Part of a small language model's weights.
Size: 15 layers, width 320, 5 heads of 64 (1 for keys and values), MLP 640 SwiGLU, vocabulary 3274, 15M parameters.
Architecture: no biases in attention or MLP, untied embeddings, normalized queries and keys.
Training: a variant of Muon for these matrices, 5915 steps.
Each number is 500 + 25 x the weight over its row's rms, rounded and kept within 0 to 999. Layers, rows and columns count from 0. Numbers have three digits each. The size before them is the row's rms in percent of the matrix's.

# gate: layer 6 MLP gate, 640x320, rms 0.0795, rows 451-476, columns 80-159
# up: layer 6 MLP up, 640x320, rms 0.0799, rows 451-475, columns 80-159
# down: layer 6 MLP down (transposed), 640x320, rms 0.0752, rows 451-475, columns 80-159
gate451 095:527465436495452501469513455479506497488477482449457503504532493509459503458510509485524461471532474496512505488516522559514482526471497498499464477555550498492513517522485490472532523476498474490546479485472492516494490514508530536479532494
up451 094:483521514497500523496449526496480526464533485538501493487491464538522492502460479516539556489476516526466502456465508471494516483485529482527518527506470459531477553478500521504513467485493455505485484509527486491512496519545506499512442539
down451 097:473522468524461516528532496521525480466473498494499521533477465459525477522506509519535487454496459508493512467485514447482488460486492489499491499522511488522445492487533530521493484490492478507464531487503477504540496515504488465493484521
gate452 095:506495520467506461499522493453488470518502539556504479489485497447492536486447533451549474522527533546508492478497496511530484472465504485510522515493509472516473510524476519480484503556465511470503486541510474505520484473500491506471512529
up452 099:521502513514512465483495543477491496487504524511447499549466521489531504483487548473514467540480528548501494530506516509509543509484463500504495504568488491501523487477485540499518459480488545518503484498455478485495488494466500512506523530
down452 103:521498527526475495497480473517469490507506482511539492514538545502518496500485437497491536506501537544513527491463485469537505508474470517506529495522503505520468498495512500520554471503488523529522530489517481504552490509506531475541507505
gate453 098:473501453449522469503478491526535460507487490488506518530516499464477555495525521445513555487520514447503498502489486501503523452528475446508547525522542481488510524556510513517493505515506495509559481500491488466512503490506467476478508488
up453 095:515481493520465457500468503539485540521491517500482481494508469445471537530509528496538500471506519538485493511549546492510495489495497479515510470499509479492502536489482472481513480464512533522501488501494472458524481498494475504468530475
down453 097:502478479513516513495505511500534544490513485518501552465544495472488522515542487464572493483523461527467500475556522476484506453486504539469522487500426482477504554482535494524490483526555516473505514526474491485501496507526465529499440463
gate454 097:526471469503478466491522526529521511488492460517487493500476512480485539508516496498518504501483541541495491456497456503465477478485486495517475457502509492464517454497537507428488528515491474492475465497505529475551441486493482522513499500
up454 096:500518500485484513542422471533533486496516547498449503508480526513507431506550458509516484485562475475509481543477499471484457535511526511476490506486451500465511503519445521468486493510534516509529487481545506476500496489481490469501489476
down454 097:512499478481470488531471497507537512495495545479493502500523471524502471527494466498454499466489511476492494507507459552533453518534481553481470481516507492489535495522493515502492512529535500500516512485492521473476481481497443486516496524
gate455 100:509480460475528551485516505499491487510485512541522573508501493499535435498522515506540432489473516473482512517535518496462511491493508494497489473530507516462489416452531528448493516527475526505512506515483544504448495461536500482519480526
up455 089:477501528534513494476523504504487521509471450522543500480468458502445469487443533463520575539519494501473533482493512490509469485491508540501509532504527498434507510514483492504471472496506489470485494513508503511448513497450504515532450484
down455 100:483503575505510496528495522508519502536499526470500520475517498508495509513493486455520564471511510491534452477486553481528484499517535505511514540488499485504487524529461456529537488553502520475476492494535461494535480515503480527517526494
gate456 098:519513447512563477507449479526504498517508457517513464520469514454544484508447520493501498507486500534547493501506522516503501513465537560486514486471460492535464482556517533518475486517519510494495520501470491461529501475479503539477469505
up456 097:482519453524540487504481534468507470482511469492484504426506513533502474526511508524507520517500523494512455425460508486518553498486495519504469533454487518439522479527473508473518489502491468537489506530514535521495498518479488491523548510
down456 100:482495479527549499523506548491478480498518487472522508537458492469481489498489508540539508509519505505514524537422498551509532479443460517533479475469529521491539497479478483478494502532490480471489505478487493483527515537466468509540523528
gate457 096:512465477483471494504522483485521496442516481512492485554470501509507522500505461462513450515498452460539484556533500503479518509479532495471500464494509520470472493464481523489478510503499505496459508554486487507484513481524497504467524522
up457 095:559540504481490494463474488532491531514509519499467499502489492498485455497510522480479533495521499458485426567485517515507506507501511490467483514478488486512492462550460502442491517460492551529528518493505450502471476517503485456469475522
down457 101:479509493451475501492487526499523503495513475490491485475488501518510507491478530494499486497544466492509485549476481517504491470464505526527504485530517507476532474513494480484459529438485499453474501505470479488529510508473482506453516486
gate458 103:531500540499488479519506525459529495522524507495473504529466503482466467506481521508512476512511533520508515486489542528506504506517545509519530474504520516473512468532529519488514510524514505507518472474481527535480513514433478498507534496
up458 098:521472520522510503501476479507529480546494505523516449518498509501479489488494515525463473536448512501524492542507534476519493464482479521508505477478491460473474550491552508484501503507513531536502540536479504499509490474520476506498495476
down458 097:482485535493495431483518493532497475505474462483484505518513482460505504426518487499483505477488518512453465527465488492519504486470520491480480463545522510477473495531455491506476527497526504512497526478522495483529551496474507486508506485
gate459 096:521471507470495457507486532529526484487508479504469483521536512512550451522496464530505492514520488495508494513464505458539505493514515556522521497535490525504512501472511528485537469540520495533501465476461469464503508505497475470510476494
up459 099:491490498458495516539511503446486503496493505525517500505553506557559525516486524501477473495499449483512539513506479495508546500518528492474510518498465493502497491477527501502531548474545483500528508530539504518479506514515471498507476488
down459 096:498526477466528500530519535467512494500510526507509535509514465565467488456477516503482485453486490524522500519491477484446529497449514479505514496525510457479476509493542461505520512508490527486479522462520510481476502480504467506500509505
gate460 099:492524499471482494515481462515522475477528488462522497476534501505528522537476467529518478504473462474497476495478479510501484456481483565494471503492514473496501467511501505518533516490499522543466510490512491488479450534497535505500517508
up460 104:503498477520507528488465502495494481462448524476493501508521525509503527467464496503481508481494527478526488563462515541479459523563475479500508476522475447521536492531512472478523469547494512474482474482538536476506482495511511527519503486
down460 101:497526544508486485509497447482503465507545571513517518516469536493489498468479533500530482480452510502498510477422484535535542491519512498482461481503513487509496478520544497501510516501507479564514484531544524541512519500500493484472472512
gate461 103:454525492507536480507468488484530497511525500515556515505496530515507520548501546517527515506500500426487479488482488534506500511550514495496513491490518467475577530496486509522514519523525528561526470510424531477536469504459496503469502476
up461 105:484514494543521516504488537484494458486470528526500502463522481502487525463487509524494480468472523533496479525516520510552495513473475474487521505478488535487442512488494543473479510455520445518431512527554515468505475540509477558492509474
down461 108:518523456480491538548499506488485481462449560503495521450477480472532497482533539524498477500483461529517499535510490489555499493498527527530504480525468476540461537517509491477495478473523516505507488505510489521503488503512542485521522524
gate462 100:471486489463550521553496518477521511512537481511503482481505507480518520509488492486482525518479444498468465492518518561515500487503511535477471492494517466517501520546515496492523446479489492483529520495482486512484510508526456532498510553
up462 101:481530452491542481517503463463513460488473486508478470514533519464553493508533487484490506501475535516551510518508494529467472508515500557475466485504516489534530469568523520486486473511495488510499480511525461433528506496512497519480524510
down462 099:480512493479511494514486505471500465526478490543502503510560459498520509504514478479518546456478471498514504532524516542516491477522525513517483483510507493485515498483543479500493475452495464462469506490522478508468491504466510513522497514
gate463 105:501457537476485532567519518477534485490511475514568454510505480514522487523529501485526471508501510478509505478520514491523551510486497515564477519503486506556503549515481497510479452536494470488562476460538488491518492458441484538540493515
up463 103:496519502523547522454504492515454502516492539494491480460446487480449476508504507492461540533488496508487506496465459509498486479481485467460508523501475544456490486491518496483511500481498502470467517476449513473567477527482501494482503484
down463 106:536513486516533452499485488513480509511464514525488528489472507462520487471466502535478497509488515492505477491490490489467503469469487523468500472496535483459490446494487514485512550501473450517473516503459483500478479480530527464505548483
gate464 101:480494469514498502525474449511541499524485525518545506477503523528480466462506514504509548514490519466447448490488549491461474514485509490503468494533530516480520523520499459471487497526517529507548458535459482521506544513530497507513501535
up464 098:490490521495509489568515506453482505523481460495465463504514492493533521497499561437487517489457504504515514537511468518508481539479483448507499533500473518507514499499500493486509540555476506513458506530475471539470486527485491498520468481
down464 101:461506503492506472543516507478480475493531500496504494534497495530542506496502532464501504471514496518526496524501510530478492530481501495517522531501497492480481510493525534526520503545498518550451519523477460510516497489473484487516475500
gate465 107:519484501460461493487532488478514452485514530471474479505508481510470538494492534479530496497499485510435540499472512529449528532489511520495512488515484501495548540487518542520514478509513491463492478523492510487480510498505455515503471513
up465 105:528487538503497507513539499530461488475483522538528488498489506483412502476481496507521514500503540488532479501471515520462525490499483445482514497473503536503541525545506482497489487469539487484533483488501500465483506559465506468493525493
down465 098:491531499529515461501519474488478503471540493518471513487471494522507508514492454503510479473479539498502515494454509501529528477517545518522511464491502491494542482467508561462492522473514483516516503495498481510442474520510510513461525484
gate466 097:520481474496530485519502520491482478488450493507474462527500510495515541475498486493505532484476483506474534504517495538497476473506480505504490486509514504485518522557523474548520488524494479482557539511425495514494512518522506459490499525
up466 101:509465489500475506480503504515490509510516509486472499510457497502486495511514477494508476467536480541478529459491488506513537509504519489474548488481482467490532508487503510482510479479531531462481486525528475455518519487505511507498489504
down466 098:509537471520520482504494508507501536527483550446527495471474528518445488506472461538499472480550485518486517503500531509479491447489504535520533469479495495540506467511486529461476527486512479489534511509520473497539478545500501534421483509
gate467 106:516526513512521477441515504496489518513534552522506498496502497456518510520501500478446504518488492499496514462558484496524520541489503480504549516528525517510482504450495487533522546531523531511470464495479471531452487494536495480479528496
up467 102:488470507472486547484542488502541536479519487513508548521454497496528469517544498477515511512495541495504478482520451486484514485509482494511492500518539473516502513513514503507482476541517480470476469498516448507542505487524515501499491501
down467 100:517456431534506521504461494477503534524525513491517492502468525487538485504521502456531533485533529523488515502467493510480496480496479520488478491474493467517531475473549479463484488547491499502490504534506499476525485512488442487489482520
gate468 097:461486513535456450475558516533511458505478534541527478519534467451501464509476525515523492545476461479476463471480513500509488539525527486513501470506496490472511540529476492534518498501496517501490482512441493470471468516509489532528490485
up468 097:501553502476530543538527546469471513476457482513563476481507492567503502518500511539501521467497536521465544521499515529544491523498490555465539487519466510489470481493514476509480490538496519539515509449548495512519498477471513490507482487
down468 097:502481501510520514538528493482476488518516468506477543532516503530490466457485495480509528499513527499522474519481504463497507465494472536514503524514494500504518472510512506462540555489495498521476523535530512510561499530467550454495489481
gate469 093:509503510504496523472470471471505460486494491504483485481475453502524445487519523478537531490518444492496499494488499492547498508463470500495489497492491532519480499548539469506534503493514524512505495484440510530531542481543476515517515452
up469 097:541507526529469510543494533504505501475480498485470471461547501502524477449525460523533493514485487475507530481506469516508530536488521484481463487534505470508541474465488497505478540501534532514480539522488481540456533511535501520535507488
down469 097:509475471515450493531476498546526492470474485479482510497516526462492471497481431519539516485477502476547478532509553535453534478483559441513482509519478487565512499481491501494459503463449552519500500515495502514468501517514503513496487511
gate470 097:498505509478491475502511522518496492463483523487548543502473509506491522539467526482517492498514496539466513503516506475505452510491453523481501560534507469483460507482485456517521471508522475506525456497525537490473492544508494494476502479
up470 099:483500487450517499457517508499472528523477499443503479485516465495503466493499481522507559483532485503488480509528495514520508478541471504494455484494499487505496514450482464539499494523481496487475505495539480541461486485512486517505512511
down470 103:472500481446482480516496506494533530474521489524490479486525485522551480465480488502526502505521467507483480504483492517500516512474486502506482474490513508525452476485522505498521521516505496513440480521463510515553484484541504501519540511
gate471 107:483471526510471507478523526512494542492472477459490483515470511517503506522513484486527499506464490512543484477575500519469565464472457536502525528491503504547478463453496514525528516492489536535512523496502438500501520482525523495466475474
up471 106:546534525488504515544538504508535455491536509482496525470531442477509521466515522499506484487510497541479515493524455492530437513499517512501499505438485473483460508501483477535476524548525465484479515494529479495509495498496513496460515496
down471 102:494458507516497452486514487507535531482480569511538447476486479514487518537524529465455504491484501488440501490496443505529474493524511523473483527515484504514478482519439493522517528532534475472542446548507516498466515498473487454494484510
gate472 104:487487513505475529507513517547543523530478499515483542506542537475532447536520482546503530510485469527538459478446529526514479493503483525460492531548487493490519502516509498461507538531514532459556530480483517519522498517505500487536452482
up472 093:459529485457548480495509532522527490540486513492501501513522521513494533497510550533478490515509482499531480463488454559462484530462523472490515500500483524475537529473537482522517437534480479569526496509497497498520494466544489495504501543
down472 099:491482523488523475515522494462534516511467514502516489535520473485535480487477539552466532487490537521484436472463522500494460438499508530450467499494509467512484499510503514520511478506510528550517551480515535547542448479496497478477480502
gate473 105:537491525511487548519512469443524474523528529530499488526509496518513563476517508476494535487529483486510507527518465514505497510502514519503525556502472486504540473515498471472490514504551486504478505523529518479501510475508492496505480496
up473 099:465517539546495520519536500503485523544537530509512510494510487527540471497514503482539476472493496492510490474480527513463523508523451481513507530495470526503497517480528493486466433510490536523475477471522510485505538462498458460508519549
down473 098:512443498530502490532528504538470522495454489478509513468502502458490485453494482451499484501452514501503494493448575459530500524515511487550510514522536495516506495472493514479519471537475508477485469496481471515485498450547488491515489537
gate474 106:510507482469470517485545524477510499509515467540473514526487520483460498521459539470516499503557499499466502551491545517485497502510527452523486512488537498492517510529494524519523500532496511472473506462483485487529517481511491502496499479
up474 106:509467519472498513511489505534512499487503518491480484459468481512553535533468506511490496541467507491529477466536450512493459550486494506499555508465469493515515497494477478488482556515507509534515490511508529480495523508549554515505531523
down474 101:504498506490499514524517523484512504524494542487528518504479469539551521485479481508486502485544505483534482485511463549482521503516438493511473452477462516455489503521430491485516491495533540525513506452484490493503502496518507502501487480
gate475 102:483476529484491505507532515520528516533477495483468485489475527476493514525521545515523471492516474483514488496486477500449521485450474462556499504472511464525504487506486505527533461462496477512460514515479502477516465525457531510509457484
up475 096:495554506493469509478506494491501475493505461512481498469517470510495486512533511528547498511547492509481481470500527505481574493510534518496503454475514471480511541490528487465505479497533500550487474445498517481488549506512474498479545523
down475 102:462486487519506501485505507498508505493480501468505545530474551542489480488469489488563470483485471461548528498520525517520540446526461487513508542468496519481485456502504507508501526476519460501489504512529510502523515513486520511519475487
gate476 103:457528494518505491520504437517483527475460458466473488475477511471524485479525541512478508486517493525478505570492558506523490495539471499512512483517518500543534495524488536495526498493493517524484506542474514505481489512528511478523493490